config = dict(
    n_layer=12,
    d_model=64,
    n_head=2,
    n_kv_head=2,
    head_dim=32,
    d_mlp=256,
    vocab_size=8192,
    activation='relu',
    norm='layernorm',
    norm_place='pre',
    norm_eps=1e-05,
    positions='learned',
    qk_norm=False,
    attn_scale=0.177,
    bias='all',
    tie_embeddings=True,
    parallel_block=False,
    init='trunc',
    init_std_qkv=0.0625,
    init_std_o=0.0127,
    init_std_up=0.0625,
    init_std_down=0.0127,
    init_mimetic=0.7,
    optimizer='muon_variant',
    lr=0.00312,
    lr_mult_o=2.0,
    lr_mult_down=2.0,
    beta1=0.9,
    lr_head=0.00476,
    warmup_steps=200,
    schedule='wsd',
    decay_fraction=0.704,
    decay_shape='linear',
    final_lr_fraction=0.1,
    batch_tokens=[8192, 16384, 24576],
    seq_len=512,
    doc_mask=True,
    train_tokens=140800000,
    steps=8689,
    dataset='wikipedia_en',
)
Each number is 128 + 24 x the weight over the matrix's rms, rounded and kept within 0 to 255. Layers, rows and columns count from 0.

# layer 6 MLP down (transposed), 256x64, rms 0.125, rows 206-230, columns 0-63
[[161 129 123 129 136 136 108 147 130 125 127 114 100 155 121 121  97 198 114 126 107 139 139 135 144  72 149 175 148 118 105 102 129 121 140 142 126 104  89 156 132 133 127 135 141 146 134 110 147  96 142 155 134 102 127 132 131 115  80 115 150 136 137 114]
 [ 98 173 147  93 109 101 111 123 129 128  92 116 166 153 127 137 163 120 115 130 105 107 176 137 144 102 137  93 146 141 131  99 115 128  78 145 157 196 111 177  70 137  71  97 152 159 133 159 142 160 161 150 123 160  62 123 131 137  95 104 134 123 115 129]
 [157 157 120 131 149 136 102 136 121 147 149 113 102 118  85 143 150 144 114 157 119  92 116 141 125 130 102  96 127 148 123 141 126  96 134 115 144 104 137 151 130 140 102 123 148 107 100 158 112 139 137 142 102 119 122 114 151 162 137 142 108 128 150  91]
 [166 134 112 138  93 127 109 118 156  96 106  80 130 134 103 163 141 166  96 144 113 142 162 131 145 126  91 148 142 132 106 124  48 161 137 123 127 161 140 139 157 117  96 120 124 122 154 143 166 126 170 115 135 140 154 109 138 140  89 103 129 110  98 104]
 [124  62 129 137 113 137 163 102 140 125 131  62 137 140 107 132 151 129  65 136 192 156 164 167 145 117 105 141 134 107 139  80  95 118 166  96 136 145 148 139 125 142 140  99 128 198 121 125 125 134 144 104 139 134 136 165 105 111 109 121  83 133 140 120]
 [132 141 132 103 148 136 118 149 144 112 130 136 158 133 130  80 121 134 106 126 126 130 143 129 122 107 130 111 143 119  82 113 141 141 144 130 109 118 109 116 122 147 138 146 108 162 125 154 134 110 117 169 152 120 151 140 117 123 154 138 135 100  58 117]
 [ 97 101 114 128  89 120 166 126 119 141  98 134 159 115 158 119 131 115 115 138 148 150  75 101 106 138  92 138 149 161 112 147 139 119 120 107 141 120 130 110 143 118 145 128 125 119 135 138 118 170  89 130 138 132 147 145 132 136 125 125 113 170 128 122]
 [139 144  81 159 147 105 118 141 114 102  95 133 112 123 140  86 125 106 158 103 138 112 110 137 166 174 118 122 102 167 119 148 108 130 140 165 121 136  77 155 103 104 124 130 117 116 160 130 146 118 155 162 144 113 122 105 123 136 142 125 181 114 137 136]
 [110 138 133 135 138 122 132 133 121 153 120 123 141 162 121 121 137 116 137 103 151 135 151 103 131 116 118 125 132 124 127 142 128 126 145 105 146 100 120 116 117 115 133 129  85 171 122 145 112 104 106 115 138 170 143 131  93 165 141 135 148  90 117 113]
 [112 112 118 120 129  95 111 139 137 164 151 106 159 172 119 122 101 136 113 144 136 111 142  94 126 109 162  83 130 166 138 102 139 146 136 109 135  96 152 169 107 162 134 102  75 148 126 125 139 196  98 121 131 128 168 136  89 129 145  84 144  87 109 166]
 [105 140 103 137 103 143 101 128 139 144 159 111 127 116 194  89 130 138 154 105 106 158 119 138 115 155 120 118 162 146 113  96 157 172 154 113 137 136 136  96 150 129 132 133 145 150 147 126 115 100 128 113 127 107 109 108  80 158 174 107 137  99 128 117]
 [159 116 171 127 158 140 128 135 111  91 121  88 106 128 143 142 153 111  75 159 110 136 191 142 139 100 126 136 111 121 112 126 103  88 117 123 180 143 126 112 154 144 167 143 154  82 127 119 127  82 174 205 116 135 136 114 143  91 113 137 111 145 142  86]
 [170 114 120 117 108 122 131 138  96 122 106 153  92 142 131 130 122 112 134 101 133 117 143 131 138 126 111 147 177 107 141 147 121  81 125 123 135 135 125 100 151 133 104 151 138 149 162 110 137 132 135 156 141 116  89 108 144 113 119  87 148 161 138 107]
 [155 128 139 144 143 137 142 139 142 134 158 103 122 139 133 104 107 122 140 128  91 146 116 137  90 133  92 129 147 108  93 125 151 103 125 121 137 122 116 106 104 148 116 113 136 137 140 122 133  79 139 157 113 153 109 143 167 137 129 145 116 125 120 138]
 [174 136 103  82 157  87 143 126 107 101  91 114 150 135 107 108 153 103 194  94 124 144 122 119  41 130 100 161 181 125 116 176 134 137 117 141 163 156 125  77  79 137 133  95 193 169 117 205 140 111 103 192  97 104 136 135 102  95 107 190 154  88 121 146]
 [140 115 122 115 159 150 116 143  98 117 117 175 127 110 121 152  97 182 100 111 158 166 160 131 167 154 174 109 101  84  99 103 148 104 152 124 142 134 127 103 164 146 121 149 118 118 139 128 134  93  99 147 156 133 156 114  97 114 117 103 115 121 140  83]
 [146 144 107 120 144 101  93 128 128 135 124 109 165 127 149 142 141 100 108  99 162 118 179 107 158 150 125  75 110 133 155 127 143 142 111 136 116 113 184 111 144 149 156 202  61 113 130 150 126 136 103 112 127 136 138  76 111 153 130 115 126  86  98 106]
 [122  99 104 122 103 137  92 102 163 146 123 133 135 142 133 146 122 121 103  76 156 167  93 104 147 143 122 112 165 129 128 139 135 124 137 116 138 126 136 115 159 149 113 100 110 116 134 166 150 195 152 125 132 109  89 170  96 117 145 103 142 107 162 100]
 [133 119 127 111 127 111 132 133 153 163 164 135 130 123 101 155 150  89  94 150 103 149 152 182 162 117 124 115  89 109 124  93 109 150 148 129 110  88 108  99 129 169 148  83 117 145 127 107 147 150 127 130 131  97 153 127 143 174 117 102 133 124 139 148]
 [137 153 133 124 110 117 154 128 152 183 193 136 136 153 151 155 107  97 124  82 163 147  79 100  96  86 135 132 143 119 127 150 145 118 129 154 134 100 105 110 142 131 128  96 113 148 143 157  92 105 123 157 121 122 146 164  95  93 131 122 114 108 158 102]
 [140  92 112 156 104 131 124 114 126 115 117  80 113 126  89 136 166 140 113 164 137 127 106 137 101 121 129 161 129 126 142  94  88 128  80 144 156 179 157 189 150 147 129 111 162 134 122  95 150 141 124 130 104 114 110 142 128  99 105 101 128 141 107 181]
 [117  81 128 153 162 102 146 150 132 132 160 116 168 162 141  81 134 117  69 120 175 109 117 155 151 170 151 125 107 111 138 124  72 135 130 117 100 130 171 117 115 135  85 157 124 114 147 140 132 150 140 127 103 111 106 114 149 119 109 113 133 137 170 110]
 [139 154 186 156 130  77 150 118  93 103 103 146 123 118 139 149 118 148 144  83 127 122 145 144 124 163 133 100 102 132 157 126 168 121 114 144 116 154 181 179  96 126 133 100 142 165 140 162 110  92  89 133 130 100 126 123  75  87 105 122 134  98 134 115]
 [135 113 114 121 121 154 128 153 137 126  98 145 107 118 148 127 120 100  95 136 113 131 136 147 109 132  95 133 130 145 144  81 126  89 124 107 101 156 157 152 119  94  89 136 144 128 138 141 128 157 127 152 126 137 131 143 111 141 160 151 143 149 132 129]
 [108 107 147 118  97 143  97 137 154 113 106 100 153 118 132 131 153 180 175 123 142 103 130  91 105 110 113 123 145 143 165 137 133 143  95 160 111 125  87  83 131 178  70 183  74 126 134 141 163 165 124 126 150  82 140 142 129 162 110 126 149  75 102 139]]
# layer 6 MLP up, 256x64, rms 0.133, rows 207-230, columns 0-63
[[121 135  89 139 140 149 140  84 135 181 168 141 144 122 119 158 145 154  98 168  98 166 165 129 121  70 143 118 119 139 121 130 126 139  51 118 132 117 156  95 130 160 124 103  97 109 114 139 107  94  79  83 111 120 159 176 166 192 168 135 125 144 133  66]
 [132 117 136 180 121 129 116 112 155 119 121 101 163 104 115 106 111 130 166 104 100 154 123 113 142 138 143 102 134 131 110 124 153 133 143 126 129 136 122 147 160 112 149 165 140 106 157 136 105 156 140  92 151 153 150  91 120 111 151 105 112 119 121 105]
 [ 80 141 117 103 165 127  99 121 126 172 154 176 160 124 124 121  68  80 148 114 134 130 114 105 113 125 114 114 124 135  86 134 189 108 104 167 125 108 123 142 131 109 116 113 132 135 123 134 147 141  94 178 148 140 123 129 163 101 121 154 144 118 136 139]
 [148 120 131 162 115 127  98  85 148 179 159 130 111  98 109 120 135 113 162 125 124 122 109  94 110 157 132 123 111 119 117 132 174 174 126  98 117 165 115  92 150 134 185 156  79 112  97 100 147 106 128 162 110 124 123 140  65 156 149 130  97 117 158 134]
 [137 145 129 103 146 129 123 114 113 135 132 150 141 151 126  71 121 139 138 128 124 120 100  76  99 130 123 128 150 139 136 112 100 141  77 145  88 167 115 167 129 140 169 137 112 116 115 190 119 132 124 125 137 110 151 155 103 146 102  88 128  90 149 111]
 [167 166 151 113 124 118 109 115 108 115 129 149  96 132 102 131 111  89  97 129 150  97 139 147 135 158 133 125  95  95 150  94 113 137 113 124 141 160 123 159 106 163 156 140  97 131 146  76 140 104  95 153 169 146 138  79 102 124  70 138 163 153 135 148]
 [166 138 149 116 139 145 128 116 162 145 120 145 139  94 128 154 156 138 149  96 112 114 137 131 121 138 117 131 112 121 120 126 163 147 133 122  89 143 105 129 161 104 117 107 111 142 167 115  97 150 101 111 123 127 158 103 121 118 122  86 111 124 160 153]
 [156 138 140 130 112 154 149 110  89 125 106 118 120 140 142 161 131 132 131 122 109 112 178 120 167 120 134 135 104 133 140 110 146 126 121 126 117 122 133 120 109 118 133 139 178 100 132 116 123 140 118 123 127 106 132 121 152 122 107 126 125 124 113 127]
 [144 135 138 136 149  82 120 142 125 123 171 131 114 100 150  99  91 152 164 127  92 151 127 112  83 116 141 134 165 163 138 140 127 115 110 138 122 135  99 189 118 104 134  73 137  90 103  98 132 162  99 137 162 155 112 125 130 166  93 158 130 117 131 158]
 [129 155 161 123  83 140 147 183  96 209 128 124 115 127  99 142  94 108 142 114 121 115 127 131 137 107 142 145  97 134  88 148 134 126 103 101 108 130 153 173  87 137  87 154 164 123  95 141  93 142  82 132 113 144 205  92 137 142 135 151 104 136  87 161]
 [159 133 122 111 164 128 141  93 112 138  95 155 145 224 128 126 142 145 106 110 139 116 132  91 107 157 142 137 115 111 138  82 136 146 128 107  66 144 104 132 107 135 150 131  82 129 149 157  70 101  89 110 154 146 179 158 136 160 120 136 177 149 115 109]
 [116 115 134 127 160 148 115 110 139 134 116 120 159 117 133 143 134 134 101 106 161 114 165  97 110  92 145 142 119 124 171 117  92 138 139 118  84 121 141 151 108 128 147 103  97 143 133 127 114 146 138 173  98 136 140 173 138  91 128 154 143 125 122 139]
 [136 149 139 112 139 104 163 105 104 111 109 135 149 136 127 117 159 137 128 114 100 151 101 117 123 159 151 136 106 131 137 123 106 132 165 105 121 124 154 114 144 132 135 140 113 132 111 129 149 153 163 115  87 148 183 103 100 133 105 117 119 134 126 137]
 [154 145 116 137 114  97 102 149  87 172 105 153  93 156 116 120  70 126 148 132 142  77 172  91  77 151 185 136  60 132 156  91 136 161 151 119 161 141 140 107 106 134 128 159  81 112  97 164 137 154 102 163 113 142 145  98  71  99 120 118 140 135 152 157]
 [ 90 144 151 166 141 133 121 146 118 131 136 110 138 133 129 147 149 105 149 114 119 103 120 184 124  91 100 149 118 112 137 126 122 133 128 165 109  91 139 145 168 103 130  77 129 143 165 119  98 126 116 125  56 169 126 137 128 178 114 156 111 112 106 152]
 [157 121 171 132 104 101 120 103 147 140 133 163  94  81 118 169 112 185 134 110 134 175 115 117 134 107 148 127 106 126  92 106 161 154 111 151 111 125 161 123 132 133 102 129 191 142 102 119  98 114  96 131 115 118 133 141 134 139 112 168  92 153 147 129]
 [146  97 138 150 114 139 199 136 116 146 119 156  90 108 123 108 108 131 123 139 132 149 118 107 120 158 105 126 135 107 136 166 140 114 103 115 105 165 183 127 152 139 124 137 137  84 105 121 120 131  85 133 107 108 145 116 139 153 122 119 123 126 141 107]
 [147 111 132 183 135 141 160 130 143 141  88 164  70 116 115 131 133 131 150 113 135 161 113 125 142 117  97 158 104 148  82 124 165 141 132 130 146 175 156 101 128 164 142 112  87 115 113 114 115  89 141 117 136 141 101 124 125 102 148 148 154 124 107 112]
 [111  70 137 178 154 123  96 153 158 105 136 125 132 171 139 203 116 143 141 135 184 134 101 130 133 123 138  94 120 108 157 113 145 120  46 117 126 145 104 171 124 133 159 130 115 134 110  90 122 119  95 115  84 146 122  87 136 182  85 111 124 140 102 125]
 [142 143 131 103 147 148 107 111 110 160 165 157 169 106 141 130  84 126 128 127 112 115 149 160 154 129 135 120  97 152  80 110 146 132 170 142 124 116 140 114 148 122 137 136 108 120  92 161  84 104 113 138 146 130 129  87 126 138 154 149 127 121 125 116]
 [164 160 159 133 140 103  95 108 115 119 126 158  97 106 116 158 121 138 145 133 121 125 177 119  90 112  99  88 129 124 100 146 168 102 133 124 127 140 104 153 110 117 188 129 120 125 133 125 130  99 133 137 158 161 158 136  81 125 129 127 131 103 121 142]
 [ 81 148 143 103  89  95  89 118 129 146 163 148 129 174  86 146 147  94 111 123 126 146  89 103 142 158 136 136 112 120 138 112 140 162 105 193 135 128 162 131 123  77  76 160 101 120 139 159 160 153  92 119 133 139  78  96 126 138 143 143  73 130 155 105]
 [130 151 160 127 143 104 150  83  89 109 153 103 129 164 114  89 120 111 144 152 140 121 113 117 113 141 162 103 147 123 131  85  89 159 127 130 120 142 166 149 124 148 145 148 140 115 128 136 131 102 111 126 135 145 124 115 105 152 109 111 123 136 135 139]
 [130 116 101 111 110 174  83 144 121  91 147 144  92 124 101 169 133 156 171 111 176 138 145 137  62 162  63 149 128 170 117 130 191 136  99 131 169 151 150 144 104 162 116 118 133 113 105 129 122 132 141 126 117 146 121 112  98 134 137 164 114  92 124 114]]